{"activation": "gelu", "norm_eps": 1e-05, "rope_base": 1020.0, "rope_fraction": 0.25, "qk_norm": true, "optimizer": "laprop", "beta1": 0.9, "weight_decay": 0.035, "warmup_steps": 202, "decay_shape": "linear", "z_loss": 1e-05}
Each number is 50 + 12 x the weight over its row's rms, rounded and kept within 0 to 99. Layers, rows and columns count from 0. The size before them is the row's rms in percent of the matrix's.

# layer 7 MLP down (transposed), 256x64, rms 0.245, rows 183-193, columns 0-63
095:69 42 42 65 50 44 36 48 41 49 76 43 54 71 51 50 56 20 49 34 41 39 45 73 40 52 44 68 54 35 45 45 45 54 54 51 37 38 42 37 34 53 44 38 65 52 49 46 62 53 34 94 52 64 64 61 48 52 57 43 48 56 47 45
105:27 59 61 60 47 53 54 74 38 50 59 55 45 47 39 35 53 31 56 42 59 42 39 45 56 72 61 64 56 39 56 65 63 40 53 39 71 40 41 37 61 73 53 55 53 40 48 49 47 51 61 71 55 78 61 49 65 44 24 47 54 71 63 46
100:76 40 50 50 46 43 49 45 44 73 38 55 55 40 47 53 57 54 44 49 22 41 48 61 53 50 50 47 39 29 63 37 56 45 43 59 57 61 50 60 47 22 42 40 40 72 71 60 67 60 56 50 29 81 35 27 42 51 54 59 47 39 51 40
083:55 46 24 49 33 51 53 39 47 49 40 34 50 60 42 53 55 46 36 49 39 75 39 49 47 31 59 40 48 28 45 54 42 60 42 47 63 66 56 59 38 46 54 67 45 72 22 45 54 56 48 56 48 43 53 25 59 20 44 73 57 56 70 51
102:66 36 49 37 54 52 38 69 52 59 42 62 34 42 39 33 67 30 50 39 53 66 19 41 40 33 60 53 72 61 52 59 58 76 51 33 56 54 35 55 50 63 53 50 57 51 33 64 44 50 55 47 64 52 43 46 46 74 57 61 61 65 53 67
107:23 56 43 18 36 56 39 59 41 65 50 48 52 61 44 49 33 57 47 31 32 59 67 47 49 33 67 44 59 70 63 66 52 43 52 55 38 50 34 48 57 45 47 40 43 55 41 37 46 53 66 45 81 61 40 47 57 52 60 56 29 51 71 59
082:57 55 59 59 26 74 61 44 78 52 32 53 26 61 35 45 43 50 23 43 15 43 65 63 43 38 60 45 62 45 38 54 55 52 28 50 59 49 54 32 59 44 52 52 56 53 62 46 53 60 65 51 41 43 44 58 37 62 41 49 57 62 50 54
104:62 45 19 44 56 50 47 48 26 58 67 21 51 53 37 50 49 35 44 56 65 69 36 45 59 44 40 45 52 57 64 53 56 70 60 38 67 67 45 49 58 45 53 55 45 25 63 57 66 58 56 57 40 33 37 39 59 65 64 66 56 64 51 43
091:40 58 44 34 35 60 45 44 44 41 39 59 65 80 39 54 53 50 64 57 54 51 51 26 59 21 40 57 28 57 60 43 42 58 46 60 41 54 60 37 65 53 39 44 44 56 54 54 54 48 22 58 68 64 38 49 47 26 38 69 67 57 48 61
116:25 55 36 39 43 70 54 51 68 59 37 51 47 37 47 48 54 52 62 44 59 36 54 42 78 50 65 47 36 34 52 56 53 35 43 59 46 23 33 47 41 44 73 46 33 48 49 47 26 46 62 53 65 31 40 54 64 48 54 68 39 67 43 62
100:37 46 67 33 46 28 43 38 43 54 43 54 20 28 64 59 44 61 65 41 63 40 35 62 56 47 53 27 61 70 73 61 41 50 55 55 62 59 52 52 42 46 42 37 52 56 57 45 36 53 51 42 43 63 29 71 60 60 71 56 47 54 41 36
# layer 7 MLP up, 256x64, rms 0.243, rows 184-194, columns 0-63
103:44 51 68 47 39 63 59 36 56 46 39 70 29 27 61 42 42 55 61 27 47 42 62 61 53 28 56 56 56 51 63 49 43 60 60 57 52 56 34 54 32 59 51 66 50 58 31 33 39 72 64 43 58 47 60 62 45 74 38 28 38 64 47 41
092:38 44 36 44 54 43 27 22 56 38 60 51 36 40 73 44 48 36 66 45 58 56 53 51 47 71 52 62 45 53 53 35 44 59 73 53 59 45 40 53 48 59 30 54 60 27 46 28 39 35 39 28 78 51 47 51 57 55 65 40 45 49 46 37
085:48 58 34 63 36 56 37 62 65 37 52 74 66 47 44 33 65 47 67 51 38 46 51 62 65 84 64 51 33 62 54 55 71 39 45 69 39 41 40 62 44 56 63 50 38 50 55 50 42 45 61 47 47 75 53 54 35 41 32 47 52 53 48 31
096:64 65 47 45 61 69 60 52 77 81 36 63 51 59 59 57 68 64 49 43 58 34 49 44 29 44 53 38 59 43 45 49 43 42 35 37 44 65 64 48 37 41 56 48 33 46 43 42 41 66 73 69 53 59 57 50 46 59 31 33 42 36 59 43
099:19 62 49 43 47 79 53 68 45 54 59 40 41 59 68 37 42 60 55 59 46 53 54 52 46 59 55 57 49 40 71 53 59 49 22 67 51 40 21 68 32 43 41 58 33 60 52 47 44 61 59 54 70 52 45 68 62 59 43 39 49 46 60 51
082:48 47 36 39 69 53 64 70 41 42 61 47 43 50 52 36 62 40 71 59 74 74 44 50 35 48 41 41 49 33 38 40 40 45 48 65 51 57 50 54 26 45 32 75 29 32 56 56 53 57 63 63 66 53 63 44 49 55 58 47 65 27 47 45
101:25 49 63 54 44 49 64 45 42 45 64 50 44 54 38 68 57 59 53 31 54 48 49 57 47 42 43 29 46 40 58 43 41 47 46 38 47 78 64 55 55 41 66 58 39 54 43 54 28 75 67 61 59 45 34 46 23 64 50 33 39 46 22 60
093:47 56 53 38 59 53 55 60 50 58 65 58 37 59 51 61 53 67 70 70 61 49 25 50 49 46 45 33 42 61 50 41 30 66 49 60 53 46 60 62 36 72 58 32 36 53 15 48 39 62 36 54 47 48 25 44 34 55 34 34 54 58 42 48
105:48 43 41 53 47 69 50 48 47 37 68 60 41 58 60 49 59 53 55 38 55 50 59 60 50 34 25 54 23 38 52 44 55 44 46 39 42 71 46 43 22 68 59 43 41 48 46 58 38 63 52 44 67 41 48 63 40 51 48 49 19 16 52 65
106:46 54 61 41 45 40 54 53 50 60 64 52 28 53 57 32 53 38 56 57 52 52 49 37 46 31 39 19 44 47 57 51 43 38 29 65 54 59 25 40 56 49 62 71 46 41 56 59 41 52 28 41 63 76 51 41 34 54 57 34 46 36 24 63
095:37 36 56 66 41 45 72 48 53 46 57 57 36 40 55 58 70 58 81 45 56 59 33 53 60 77 44 44 56 35 52 47 56 39 50 68 60 65 34 49 59 70 62 51 25 54 61 73 51 36 72 53 59 49 51 42 47 53 44 52 59 43 29 49